Part of a small language model's weights.
Architecture: RMSNorm before each block, biases.
Training: a variant of Adam for these matrices, 195M tokens, 5939 steps.
Each number is 128 + 24 x the weight over the matrix's rms, rounded and kept within 0 to 255. Layers, rows and columns count from 0.

# layer 7 attention query, 128x160, rms 0.0786, rows 0-21, columns 0-159
[[124 159 138 134 172 154 142 152  79 137  97 120 137 120 116  97 123 121  99 131 137  94 100 101 119 115 144 115 125 170 120  95 127 153 151 110 115 100 114 141 155 140 202 141 138 148  99 135 120 120 182 122 158 108 145 110 125  86 101 131 161 154 110 146 139 161 125 149 156 128 123 152 122 111 118 132 102 134 121 140 147  87 114 139 129 106 123 122 137 136 169 118 139 109  76  97 159 158 112  94 141 181 123 147 105 130 126 118 138 127 119 115 140 131 120 115 141 134 166 151 161 109 136 182  93 128 109 116 152 108 134 140 166 148 143  92 149 131 119 162 117 155 109 121 121 125 102 102  91 117 159 132 130 128 165 127 133 115 135 114]
 [166 182 142 155 129 149 149  95 157 110  81 157 149 128 113 116 133 130 103 145 138 102 121 134  85 102 131 122 136 131 126 131 131 138 145  61 111 120  91 117 126 134 173 114 138 109 150 162 122 129 193 156 132 100 161 126 126 117 107 105 124 105  60 100 111 152 159 113 130 118 167 125  89  97 106 132 135 115 111 109 131  84 124 145 155 131 147 148 176 149 115  69  95 128 153 114 147 130 132 107 120  95  96 170 129  86 132 160 148 161 170 112 138 133 108  99 113 119 163 110 162 180 149 137 129 146 151 142 207 123 165 172 128 115  99 101 175 169 118 131 107 158 149 111 101 108  91 128 115 117 146 109 102 129 130  67  99 134 110 110]
 [116  82 125 117 133 112 117 161 156 130  96 133 134  97 111  88 113 108 147 117 138  85  82  87 156 139  93 151  91 167 110  95 122  83  96 126 146 131 153 105 161 137 128 118 126 128 138 132 106  97 111 149 127 137 135 140 143 109 143 127 113 121 118 148 114 124 141 141 147 120 142 129 131 130 115  97 117 149 119 116 124 126 125 138 129 140 166 138 100 129 202 131 133 135 112 165 143 104 125 101 119 129 126 139 153 126 145  83 131 136 126 147 156 163 110  97  84 122  96 157 136 173 122 104 142 102 167  86 154 113 120  94 114 145 118 155 129  93 130 124 139 143 125 143 118 108 160 125  76 130 128 135  95 143 106 143 126 135 137 166]
 [ 83 139 112 134 145 126 115 126 133 145 116 125 124 106 112 123  60 130 129 120 134  85 117  79 138 113  84 139 121 129 127 126 115  83 104 130 118 168 156  92 129 119 109 120 136 109 150 122 143 149  94  89 155 100 116 163 139  95 149 166  90 138 128 151 128 132 105 119 124 133 153 119  95 113  92 136 156 124 145 137 162 115 103 148 168 104 136 107  97 141 161 128 127 152 130 153 105 124 160 130 129 130 108 148 146 131 110 129 115 121  79 110 113 102  97 141 115 130 156 153 117 146 108 109 147 105 141 129 146 152 138 154 107 168 132 187 134 126 135 139 125 132 111 143 116 128 145 100  90 119 169 105 115 127 109 134 143 132  91 128]
 [131 152 112 140 123 144 138 136  78 152 146 100  75 131 135 134 106 169 142  99 125 129 169 138 160 100 109 118 117 103 108 154 128 132 122 174 111 145 103 148 124 108 120 106 149 149 126 113 174 166 106 116 158 109 106 155 143 105 140 126 117 146 123 119 120 142 117 110 150 156 132 142 144 119 162 141 116 159 132 114 135 139 137 142 178 103  90 119 132 175 120 151  97 110 145 107  98 180 133 158 128 128 127 108 109 178 103 143  89 108 107 112 105 108 123 137 125 133 164 136 113  81 135 159 104 102  98 130 126 131 146  99 137 144 130 147 131 103 111 159 139 123 125 143 121 155 125 139 146 144 128 142 160 126 111 123 136 109 144 101]
 [ 95 143 126 116 140 120 120 162 152  86  85  85 148  88 175  74 106 162 142 111 136 105 129 127 118 113 133 179  89 141 125 162 119 104 159 130 143 144 135  96 132  98 103 147 151 124 163 128 140 137 143 126 126 128 118 112 117 113 138 183 104 143 131 131 104  98 139 142 111 110 154 130 139 103  92 104 127 106 121 169 130 135 140 140 115 126 158 131 117 110 118 130  74 134 130 108  66 126 119 140  90 140 157 121 126 130 116  94 119 146 113 152 128 153  97 138 112 115 105 132  98 171 120 129 165 131 165 117 166 109 108 130 114 157  98 148 123 104 113 144 164 186 118 143 138 104 158 149 166 145  88 170 117 153 106  98 150 155 128 150]
 [115 117 113 114 146 150 134 108 156 132 202 110 108 187 111 165 156 102 135 151 148 125 169 170 114 134 168 101 130  79  96 144 122 101 108 128 167 134 168 138 120 106  93 124  63 111 145 125  88  94  80 185 126 154 106 120 194 170 160  67 132 124 127 121 153 113 148  67 135 134 125 129 142 149  92 160 159 126 150 115 146 106 133 123 131 135 108 112 126 107 130  78 149 128 143 153 143 100 130 173 153  85 105 163 177 151 131 114 150 111 152 125 129 143 170 110 129 127 114  75  86 146  84 102 110 155  99 124  96 164 130 144  98  69 166 112 122 159 132  98 114 116 130  93 121 122 136 119 171 129 160  90  95 106 148 160 137 117 127 140]
 [149 129 125 155 106 120 145 109 128 146 103 164 144 136 144 127 168 117 111 126 126 126 131 133 105 104 114 109 175 119 152 127 127 152 121 101  80  87 129 122 139 162 211 121 159 131 125 130 146 166 134 153 153 139 126 105 127 147 122  98 167 146  97 116 142 143 152 113 114 140 139 163 117 127 130 138 100 143  87  97 141 121 122 115 122 116 139 151 179 128 114 116 141  81 110 159 144 151 101 111 156 116 114 121  94 126 141 156 140 137 141 112 138  83 131 105 132 120 115 119 154 101 131 123 101 145  91 115 138 125 131 140 151 125 142 104 142 139 135 139  96 131 128 114 123 142  58 151  87 123 133  93 136 128 158 107 130 121 130  93]
 [ 90 105 163 122 121 119 130 119 163 114 111 122  86 142 106 180  94 139 122  99 114 159 145 138 143 113 136 105 132 102 137  79 120 135 145 170 145 176 143 149 117 107  97 160 128 118 105 130 145 138 147  83 116 113 119 137 105 110 134 172  96 122 119 118 124 106  93 155 118 130 138  94 102 162 124 122 155 146 162 162 123 182 173 145 100 133  86 112 135 123  80 158 131 136 161 123 114 108 124 160 102 201 132 108 101 115  93 161 132 147  89 125  95 110 104 171 169 139 158 157 124 115 112 119 138 144 110 152 152 166 149 167 110 132 131 181 120 147 142 117 113  95 107 124 131 144 151 119 133 134 115  85 121  99 157 129 164 119  68 125]
 [127 115 137 115 138 112 137 157 121 125 126 171 115 133  92 130 129 145 124 117 172 132 101 117 104 160 123 129 118 119 130  84 137 107  80 120 133 133 142 142 142 139 141 106 151 134 113 141 103 144 110 114 132 156 147 128 121 128 140 138 132 132 118 165 150 140 109 142 134 135 121 170 150 110 170 123 125 125 107  94 140 162 133 160  86 124 122 130 104 145 129 130 159 113  90 151 137 123 131  86 141 104 139 135 137 128 127 118 122 148 101 141 149 127 137 128  90 145 105 119 144 136 109 118 129 137 112 131 101 100  98  98 114 143 124 137 102  98 114 119 101  93 123 148 115 118 115 101 112  95 112 101 133 120 123 155 120 115 118 113]
 [155 120 130 105 111 136 167 163 151  90 178 103 107 142 128 149 158 152 122 116 123 146 153 137 117 128 160 126 111  81 126 135 136 135  85 113 175 161 137 125 120 118 135 147 131 114 131 113 140 127 135 144 105 132 139 124 119 147 121  94 129 118 111 130 141 122 167 108 121 131 136 161 109 139 120 132 146 111 123 133 125 136 121 136 117 165 121 114 135 129 106 123 150 110 146 152 104 134 118 131 156 132 149 120 143 107 133 123 140 121 132 166 133 139 122 115 153  94  96 105 143 154 101 135 117 127 129 127 118 146 126 124 135  68 156  75  94 151 124  97 103 151 123 153 122 153 143 105 157 103 128  83  82 114 138 138 152 153 137 128]
 [125 104  78 126  94 140 105 181 135 115 124 113 121 115 158 114 119 138 161 143 120 103 131 138 143 149 106 164 105 162 153 125 132 106 135 102 115 153 102 113 133 110 149 130 149 115 143  91 134 118 105 137 107 144 138 130 128 151 143 119 134 143 108 137 138 130 170 126 145 104 114 179 163 101 139  96 133  87 113 123 124 113 124 105 147 139 149 135 138 149 123 143 120 139 124 168 112 136 155 113 121  84 142 101 143  99 150  94 123 146 143 159 128 145 130 104  93 144 109 102 102 129 133 128 155 154 151 106  95 106 130  88 132 126 112 125 113  93 111 116 190 133 135 156 122 133 118 145 159 152 111 139 119 146  72 123 166 148 159 161]
 [155 126 146 155 114 144 127 128 111 147 112 124 144 102 117 159 113 142 122 125 101 142 155 161 156 109 112 155 148 125 155 124 126 139 140 146 124 111 112 134 117 128 143 114 140  98 141 130 148 112 124 129 126 133 128 146 134 127 132 121 113 127 125 120 130 131 107  88 116 141 138 106 111 122 117 124 107 136 144 138 128 117 122 114 145  98 106 119 167 133 106 120 115  86 136 146 143 155 142 133 153 125 105 121 102 106 120 142 118 119 132  88 117 101 114 108 115 140 135 105 107  96 129 149 120 132 108 114 144 126 130 138 118 144 115 135 153 142 138 148 132 133 114  89 126 135 122 154 141 157 124 106 128 120 158 131 131 100 120  97]
 [148 133 148 132 100 157 143  86 111 137 108 166 126 118 127 131 147 120 124 113 151 165 171  99 143 138 140 127 150 156 128 108 116 160 149 173  95  96 144 112 154 139 137 113 114  89 103 151 121 133 138 136 134 143 141 103 132 158  98 105 150  91  95 125 141 137 103 121 114 149 140 111 123 145 158 147 111 187 123  79 130 113 113 126 119 125 105 134 162 120  95 142 116 120 131 125 156 132 126 133 162 137 114 119 106 124 160 145 158 122 130 147 163  77 140 140 140 116 143 116 149 111 123 157  51 123 112 142  88 147 139 121 127 140 137 118 175 131 121 129  94 112 138 104 127 130  85 124 135 110  95 142 153 162 140 125 109  87 142  90]
 [ 96 119 100 110 160 131  87 115 158 105 134 115 116 125 107 137 157 101 122 130 139 106 118 156 118 119 147 121 133 125 121 116 119 118 122 105 138 139 117 151 119 143 109 162  82 114 101 137 123 112 116 123  94 117 142 109 132 132 150 127 133 116 103 126 127 136 120 144 144 109 123 152 153 149 116 155 172 113 137 133 115 142 168 145 115 153  92 125 104 143 130 134 159 175 134 104 120 120 141 142 113 146 123 127 127 124  79 109 140 147 134 138 142 159 131 117 154 128 109 130 119 171 119 114 133 131 128 109 140 149 133 142 136 111 135 155 122 130 125  80 146 122 136 118 121 110 136 108 134 122 132 137  92 119 109 149 147 137 117 168]
 [125 151 145 140 150 167 141 133  98 142 105 130 136 153 113 124 103 143 123 152 123 129 122 150 148 109 114 129 143 128 148  93 133 129 174 145 118 106 148 157 122 124 143 114 137 113 123 147 121 154 144 115 158 116 153 143 135 105 114 126 115 148 106 122 141 123  90 114 142 114 129 131 108 133 130 146 145 156 131 116 155 135 130 149 122  86  95 162 135 167 122 149  92  95 123 112 152 166 118 120 118 147 109 129 124 101 144 141 137 178 116  88 150  98 144 144 130 161 182 111 142  78 158 178 157 125  91 168 109 107 151 135 139 158 118 107 180 144 166 143 111  91 124 105 138 125  85 124 143 119 138 146 136 129 172 143 139  92 126 113]
 [105 119  84 139 131 114 115 113 150 127 132 104 135 110 113 100 107  92 113 124 111 124 113 148 111 123  88 175 132 152 144  99 127 112  87  99 142 126 101 150 128 125 108 144  87 121 132 117 129  68 105 126 115 150 109 108 140 161 186 151 109 112 136 149 122 119 136 155 140  91 119 126 125 144  98 129 144 123 135 169 136 148 124  84 123 127 138 116 107 102 169 112 174 163 126 152 123 104 152 137  84 164 125  45 135 125 118 122 105 100 169 155 129 147 117 135 161 112  75 168 113 157 134  73 143 109 151 126 140 123 126 145 145 133 169 171 143 139 133  84 135 118 116 128 123 123 157 137 147 131 142 113  58 146 104 178 137 153 125 183]
 [143 120 141 162 111 129 127 121 107 169 117 145 135  95 155 126 127 120 147 118 103 121 157 141 115 107 127 122 166 136 178 117 142 170 155 151 103  89 113 119 131 108 129 118 165 108 130  98 127 148 115 124 154 119 108 143 103 152 138 164 132 114 138 136 141 151 141  96 122 116 114 116  95 103 119 111 106 137 121 114 129 109 120  91 156 103 132 138 152 178 110 117 112  95 131 126 137 179 148 137 137 132 121 114  90 148 177 135 115 119 152  89 115  90 107 103 140 132 127 128 127  89 131 134 120 127 113 157 134 150 145 133 142 135 134 153 154 109 129 129 115 100 131 121 117 149 119 137 119 122 112 114 110 135 130 132 133 103 120 105]
 [146 134 152 141 139 119 160 119 155 122 137 144 102 149 106 168 158 124  92 104  89 119 114 104 130 124 132 133 141 126 115  80 140 147  71 123 155 119 130 160 125 140 168 133  82 143  95 139 134  91 144 113 123 143 107  78 126 176 110  89 127 119 161 142 143 126 142 157 142 148 101 142 126 194 134 129 111 134 116 122 120 134 132 113 101 160 147 107 125 132 129 154 166 133 113 129 140 115 128 116 130 136 122  84 138 118 102 136 123 129 127 164 160 140 120 119 163 141 104 109 138 153 127 121 117 114 129 130  88 120  91 112 137 111 168 126 177 154 132 122  87  75 118 164 115 126 119 140 107 124 127 107 118 115 125 136 128 127  89 118]
 [ 81 147  93 122 124 133 103 117 117 142  98 100 118 142 101 100  85  81 124 134 118 118 136 111 159 109 103 121 113 166 106 142 113 101 134 106 131 157 128 141 139 138  88 139 126 128 129 128 134 109 113 105 147 133 125 160 150 109 151 118  95 126  78 143 113 148 105 142 159 132 163  95 137 138 150 150 129 149 162 152 143 113 143 110 175 115 115 136 121 118 145 116 130 178 128 139 124 111 145 146 130 152  86  85 146 153 106 156 143  96 137 126 131 131 118 138 143  95 113 172  98 169 131  91 152 103 127 123 160 130 147 141  97 159 125 191 134 126 152 131 144 162 124 130 145 112 161 163 135 163 139 130 116 143  97 156 154 143 119 156]
 [182 155 146 118  94 140 155 100 140 127 145  97 143 135 142 165 168 145 132 125  91 173 174 178 112 108 152 145 147  99 169 148 132 133 121 142 123 138 121 136 113 110 160 125 108 108 138 137 170 108 157 158 132 142 106  96 115 173 125  80 128 111 154 101 141 112 174 111 109 125 134 132 124 148  84 163 129 142 128 149 125 144  92 108 131 128 129 136 177 118  63 115 116 100 136 111 127 145 120 158 124 152 134  98  92 126 154 160 132 132 125 145 128  80 115 161 150 130 131  96 133 143 154 142 144 151 123 155 118 127 154 151 165 119 152  88 158 182 145 132  86  96 130 116 124 140  88 138 198 142 149 103 123 144 166 137 136 118 142 123]
 [133 123 114 140 146 129 149 142 108 154 128 156  99 141  87  87 114 145 129 107 187 132  91  80 104 183 135 143 126 122 144  62 140  95 103 101 135 146 113 131 160 121  88  92 130 139 141 139 144 159 104 123 141 156 165 129 135 126 163 157 133 125 132 164 127 131 104 160 142 129 121 144 142 119 172 143 109 133 112 121 136 164 118 140 127 111 132 161  65 139 169 150 154 147 124 134 148 115 138 118 100  97 128 158 143 147 110 119  91 142  78 135 130 160 125 128  97 136 111 134 175 130 134 105 143 100 144 139  82 127 127  81 135 151  93 145 137  85  85 112  97  99 127 138 140 131 151 112 105 109 140 148 132 140 126 139  97  96 132 102]]
# layer 7 attention key, 128x160, rms 0.0723, rows 0-20, columns 0-159
[[132 133 123 158 147 166 136 146  85 159  85 124 107 121 105 109 160 132 115 134 149 179  90 111 123 160 174 168 163 133 109 152 111 163 115 154 131 122 108 153 143  97 158 124 118 161 139  91 128 149 138 109 123 109 163 132 115 128 144 130 122  89 114 136 107 143  99 120 107 135 120 122 126 126 150  88 163 125 115 139 146 102 124 120 164 114 138 112 126 129 126 169 143 126 131 139 132 124 148 118  99 124 142 117  89 117 111 158 120 116 107 114 120 127 172 143 125 118 144 163 159 138  99 115 142 121 144 101 174 104 116  82 161 143 117 131 120 139 128 119  79 131 157 103 137 104 137 163 101 117 140 118 171 149  67 157 136 160 141 130]
 [118 145 115 109 111 137 104 125 103 118 101  81 156 126 134 108 110 171 113 109 150 158 123  94 121 151 176 144 166 130 131 125 125 131 116 126 137 141 141 117  96 107 206 123 147 108 175 136 133 159 159 131 106 105 142 101 136 129 101 123 154 136  85  95 103 114 180 142 112 143 126 116 121 121  65 135 116 127  83 137 135 108 100 122 143 139 158 156 110  96 142 112 135 151  99 125 152 100 132 113 116 101 163 154 104  99 110 137 136 105 146  99 122 147 125 156 140 124 112  98 210 159 137 154 132 144 163 145 153 167  98 161 166 142 144 117 158 138 122 128  91 145 141 135 136 108 113 110 108  76 152 121 166  91 123  97 129 163 156  98]
 [126 128 132 114 113 142 136 152 119 145 117 138 138 145 132 103  91 106 158 116 137 112 138  84 166 160 104 100  83 126 120 142 131 103 117 138 141 122 117 143 126 111 105  75 142 138 121 128  99 135 189 128 107 141 122 111 124 101 153 141 124 132 146 143 133 123 118 122 143 127 128 117 119  84 150 106  92 149 119 169 156 123 120 165 144  98 141 146 105 145 169 134  92 146 104 107 121 117 133 117 100 137 117 120 124 118 142  98 146 101 112 126 113 152 108 146  87 113 149 161  98  95 138 135  98  73 166  74 111 120 121 113 115 155  91 140 105  74 104 108 127 159 134 150 109 137 159 111 122 164 151 141 126 136 115 110 105 118 154 110]
 [102 111 126 132 137 140 119 163 112 151  98 127 106 145 135 128  91 143 144 130 156 117 194 114 146 168  92 130  79 101 101 161  90 103  96 122 105 142 126 124 137  99 119 139 127 129 128 108 117 123 176  81 125 120 112 116 104  76 140 162  88 113 137 120 128 113  95 117 132 125 147 119 149 128 139 139 120 151 115 171 145 163 111 106 138 123 169 127  77 141 136 112 136 160 130 121 138 116 112 122 109 143 102  80 108 128 136 107 112 123 114 134  99 134 129 154  98  75 132 184 127 130 117 143 155 100 152 115 101 165  92 141 103 136 111 137 127 117 116 130  85 113 140 163 118 134 162  86 117 107 126 113 138 128 118 150 146 111 126 103]
 [ 94 121 110 154 162 143 102 138 112 127 149 126 119 123 113 156 129 143 117 151 111 131 137 102 184 127 110 133 143 106  85 116 114 135 132  99 105 126 139 112 174 103 124 189 101 132 124 133 117 160 112 104 162 138 127 133 121 121 120 141 138 146 103 138 130 135  97 167 125 121 129 127 148 159 143 151 144 143 148 125 112 154 143  96  89 153 119 130 114 133 121  98 167 124 137 163 148 150 114 122 147 144  88 113 155 149 144 123 108 169 151 133 106 125 142 135 150  97 131 135 115 137  96 109 168 112 114 152 100 143  91 130  89 161 162 133 138 140 165 122 128  86 150 121 157 148 147 131  86 136 114 149 141 119 136 136 130 138 128 133]
 [148 149 101 122 129 139 146 120 130  95 105 142 142 116 155 105  88 118 143 148 119 119 150 144 134 135  90 137 101 147 147 157 128 100 161 102 165 145 113 109 134 130 139 128 134  92  90 143 142 126 140 159 135 122 105 130 110 115 145 157  90 104 154 112 113 103 106 115 111 118 164  94 106 123 129 108 105 105 154 168 120 135 133 146 154 125 144 158 129 128 143 110  94 108 123  97 108 122 128 144  90 147 115 149 139 134 141 141 119 121 117 133 119 124 110 100 109 102 141  98  82 112 113 122 101  89 135 125  96 105 133 158 109 149 109 153 100 151 112 136 164 142 145 132 153 104 164 151 140 186 130 136 103 135 125 108 101 159 155 132]
 [110  76 157 107 133 111 131 115 136  99 158 122 114 111 117 153 150 121 119 149 146 130 150 122  61  87 129 104 103 111  92 120 104 134  91 147 126  98 162 186 117 112  81 161 131  95 162  96 110 127 109 180 126 117 111 170 171 142 148  93 151 152 129 119 139 116 189 118 133 120 121 138 120 177 107 159 134 135 111 103 169 120 123  93  95 157  79  79 114 126 183 102 129 137 141 123  97 135 110 105 192  91 104 101 151 179 159 136 114 133 202 108 159 157 149 103 139 134 106 125 111 159 100 148 136 129 132 135 149 106 141 166 104  70 141  52 147 126 132 105 106 165 117 139  82 163 102 129 159  71 123 118 117  65 126 123 163  88 103 118]
 [114 131 144 124 133 146  85 135 128 164 120 125 125 112 122 119 170 124 114 102 143 159 142 130 117 116 179 142 167 135 125 102 113 170 127 115 105 145 135 139 125  96 163 164 106 139 138 135 138 157 100  91 154 105 142 108 127 128  80 106 162 146  92 128 133 123 151 121 125 148 107 147 107 132 126 130 121 134 107 132 129 121 109  96 127 132 112 123 151 108 116 107 144 105 128 168 142 132 125 116 147 116 159 120 110 125 126 124 131 129 119 107 138 132 138 138 136 114 103 107 170 136 135 135 136 150 120 149 175 130 105 136 151 118 158 113 141 123 145 126 110 130 116  99 130 107 114 125  97 119 112 130 156 109 136 120 167 114 120 123]
 [176 134 132 170 130 109 161 102 134 132 103 157 112 144 126 128  91 126 136 127 104 139 156 150 101 129 110  94 120 154 172 102 100 158 106 116 101 146 101  84  83 138  99 138 126 140  79  98 155 101 108 122 105 206 117 122  89  93 155 150  92 125 139  89 132 128  66  95 158  81 142 129 150 179 173 152 125 119 165 102 103 190 125 130 132 118 161 143 129 111  88 131 135 196 142 174 143 140 132 144 148 137 126  77 142 128 131 170 130 136 140 153 108 118 126 141 183 127 105 161 120 133 154 114 158 150 113 153  91 140 129 130 126 124 168 136 136 133 130  85 111 103 150 128 127  98 133  84 158 146 124 115  98 107 139 131 124 129  86 145]
 [137 154 154 128 136 106 158 139 116 171  91 164 111 159 140 136 107 122 153  94 123  97 114 129 119 110 116 127 118 147 122 151 124 138 152 136  98 147 132 156 102 125 119 108 162 138 106 123  89 124 123 120 134 149 148 116 163 130 149 129 106 158 109 112 176 143 121 104 124 132 129 125 141 100 189 127 112 139 144 116 135 118 133 148 109 125 104 145 102 146 122 146  85 143 135 113 119 146 124 133 147 133 147 121 131 178 107 111 146  94 110 122 126 126 145 137 121 157 121 150 141 133 123 121 104 131  87 124 135 119 128 129 113 138  84 132 110  95 106 123 104 134 145 131 107 138 166 140 117 117 105 159 142 163 113 125 130  84 116 162]
 [166 118 157 125 104 113 157 125 120  68 149 129 125 117 153 135 149 103 160 132 130 124 120 156  87  78 128 116 120 110 131 138 145 132 165 143 117 116  99 126  75 119 122 131 131 105 115 101 109 126 110 153 112  89  96 131 127 140 141 121 142 115 125  81 119 151 137  99 125 121 127 106 100 130 122 115 129  92 146  96 122 107 131 163 126 143 125 129 154 129 135 115  84 133 149 130  87 146 148 133 149 130 127 121 144 121 134 146 107 112 139 124 130 141 138 123 142 155 130  87 111 148 145 137 114 154 120 150 136 113 146 168 107 122 133  89 119 131 127 108 138 156 163 126 122 125 124 147 147 126 120 111 109 110 136  98 116 139 144 147]
 [129 142 115 121 138 133 121 124 135  95 113 130 134 121 172 140 142 120 137 151 100  96 131 115 131 131  70 106 114 138 143 139 166 138 192 114 157 124 111 138 127 142 152 118 133  81  98 124 102 140 139 163 149  89 120 124 106 131 134 137 153 116 132 133 114 141 126 134 122 126 121  92 131  99 142 115 131  86 121 150 128 104 143 133 131 119 131 152 111 160 124 114 107 109 112 136  82 160 124 123 137 140 108 158 139 134 124 127 135 130 137 135 127 139 115 143 110 131 152  84 109 120 129 133 109 133 130 150 102 121 140 135 117 148 130 130  98 114 131 135 195 140 120 126 120 133 140 167 134 165 138 130  88 100 139 115 128 118 123 124]
 [114 123 152 129 153 128 117 122 142 150 117 101 139 121 131 120 159 156  99 132 118 145 142 117 137 114 176 142 118 131 106 100  95 155 147 135 120 124 146 131 150 112 150 147 100 121 137 133 139 130 128 132 138 121 136 112 115 132 100 132 129 136 119 169 111 114 135 141 146 116 118 134 116 133 136 139 132 130 111 144 124 155 112  82 125 124 141 118 136 115 145 115 181 148 116 162 155 118 121 123 152 111 140 107 132 113 124 136 116 144 132 125 129 143 142 129 114  97 114 109 145 141 120 132 156 121 139 149 118 140  91 138 145 139 141 113 156 131 155 151 108 105 114 128 122 122 135 105 111 111 130 129 141 106 125 135 150 133 124 119]
 [113 169 129 159 129 128 122 120 142 157 157 132 155 117 122 136 127 129 112 132 153 147 112 110 130 120 170 126 121 135 143 105  78 150 128 138  98 124 155 104 127 124 120 114 113 133 148 139 121 145  99 102 126 139 146 112 140 146  67 123 163 132  92 139 125 130 136 153 128 163 127 152 110 126 125 173 143 148 111 106 125 140 135 131 107 140 105 110 146 127  96 147 170 142 126 102 172 139 150 102 138 126 168 125 117 146 130 107 135 151 149  99 168 129 144 141 118 164 123 151 158 110 149 142  99 133 133 157 137 112 116 113 148 153 115 129 139 118 124 132 129 113 116 110 138 126  98 108 126  91 111 146 137 121 124 142 140 124 128 120]
 [154 103  93 123 118 113 148 121 104 128 125 124 137 143 138 127 126 121 163 127 130 120 132 150  90 136  90 124 113 116 127 135 143 110 127 143 126 138  96 155 130 136 101 110 163 112  97 103 127 126 110 156 100 137 125 136 128 144 183 127 132 111 153  99 132 141 129 114 145 106 127 117 142 147 141 153 111 111 143 132 160 100 144 138 144 126 137 157 135 140  98 114  93 148 125 139  92 130 130 132 129 126 127 149 111 129 125 137 150 144 151 138 139 108 122 112 128 148 140 146 113 126 133 129 134 117 115 137 135 113 165 110 140  98 150 130  95 133 118  84 135 137 144 131 121 112 117 132 157 137 137 110 112 115 126 145 107 116 138 139]
 [125 181 141 166 148 123 126 147 122 155 106 124 136 104 114 140 135 163 109 151  95 161 125 125 121 131 162 178 161 147 117 139 134 156 136 119 122 127 130 121 127 117 151 152 121 116 174 109 121 162  99 116 167 175 172 124 152 135  89 134 131 135 110 142 144 109  98 108 120 129 151 142 167 134 156 122 161 125 143 116 111 152  92  73 128 138 136 108 107 137 121 157 163  95 137 154 178 136 118 109 128 111 130 140 118 161 149 139 122 138 158 122 117 111 168 149 124 117 120 156 167 112 131 136 190 156 128 156 123 124 115 130 157 164 144 105 145 134 166 136 100 114 112 103 124 141 105 137 126 100 126 131 143 139 108 144 148 140 122 134]
 [165  73  80 125 107 138 139 112 131 150 146 106 124 150 110 120 121  79 155  91 126 129 136 118 127 148  93 117  77 121 113 132 136 103 105 127 147 118  80 166 119  78 106  95  87 136  86 126 139  82 139 120  91 131 123  85 111 169 173 123 115 119 166 127 126 109 132 176 151 111  89 127  98 114 108 124 112 136 115 170 151 140 128 125 123 113 181 134 167 123 126 140 160 151 121 122 117 122 145 134 105 120 107  77 137  85 100 133 130 114 135 183 122 139 102 124 126 110 132 143 121 111 180 153 110 103 128 124  90 146 171 125 136 103 148 110 138 154 106 135 106 118 108 101  82 101 163 108 180 171 156 117 122 112 151 139 123 110 149 119]
 [118 122 138 131 129 118 102 123 134 139 123 117 128 104 123 112 152 153 100 131 139 145 144 106 134 155 153 138 133 138 122 102 120 170 140 111 118 116 126 120 165 107 148 155  99 132 137 143 142 139 118 100 159 118 124 100  86 134  77 132 133 128  96 156 127 120 141 173 135 122 116 130 129 129 112 124 154 145 106 123 101 148 114 104 133 129 137 124 109 113 101 103 181 136 144 138 141 147 123 111 125 146 149 120 125 130 117 140  91 143 109 124 112 131 115 137 131  93 117 121 165 141 106 141 144 119 122 147 114 157  94 146 138 135 181 115 158 121 148 153  95  94 111 120 108 119 113  99  93 126 114 148 157 123 132 146 143 109 108 117]
 [140 140 125 104 134 140 130 120 116 130 162 107 112 167 112 122 158  76 144  90  92 103 122 140 114 106 134 139 106 106 124 113 121 129  87 140 113 116 121 155  78 117 124 108  88 147 103 107 132  99 125 119 102 142 124 122 168 171 126  89 110 131 148 121 129 129 114 122 117 137  50 144 119 118 156 118 155 149 136  98 125 108 119 130  99 126 122 111 158 111 109 151 122 172 116 128 119 120 167 114 128 108 158  90 153 111  74 135 162 139 160 116 165 153 128 151 149 162  88 163 104 131 185 141 107 167 105 118 114 127 152 120 159 102 148 125 118 158 126 114 112 103 141 123 103  94 127 124 113 143 121 144 143 101 132 103 138 112 100 140]
 [116 105 103 157 126 154 136 139 104 152 130 142 149 157 111 149  58 123 125 131 128 134 140  85 191 149  92  89  70 108 104 130 135 105  66 119 155 150 133 158 145  88 111 103 148 144  93 111 143 120 151 100 119 161 110 104 129 125 157 126 119 119 142 123 143 134 153 147 180 130 141 134 115 145 124 142 101 154 100 180 150 144 127  73 130 111 166 143 139 148 130 121 147 127 136 158 130 117 138 124 106 120  69  92 118 113 121 112 110 106 131 158 119 150 131 116 128  94 161 167 123 125 125 149 157  82 151 128  99 139 128  98 119 134 110 133 135 110 111 114 120 100 113 147 143 138 168 104 152 155 142 113 104 104 145 145 108 129 144 106]
 [157 140 114 133 133 123 104 109 153  84 169 110 133 103 109 137 179 126 118 133  99 148 139 152 111  93 151 154 154 136 117 108 132 161 158 124 114 113 116 104  85 109 171 166  84 127 153 121 135 139  86 144 120 115 118 131 135 132  99 109 169 140 115 124 103  88 133 135 107 136 105 144  93 144  91 147 159 101 133 100 123 133 107  91 129 144 124 101 179 126  87 120 150 124 140 134 131 133 135 134 135 122 155  94 145 104 136 134 136 139 148 125 145 125 143 134 137 124  81  76 150 146 169 136 122 183 143 169 125 115 125 169 149 111 134 104 138 158 170 148 127 107 132  90 116  95  93 127 139 128 137 120 137  92 139 111 141 130 127 140]]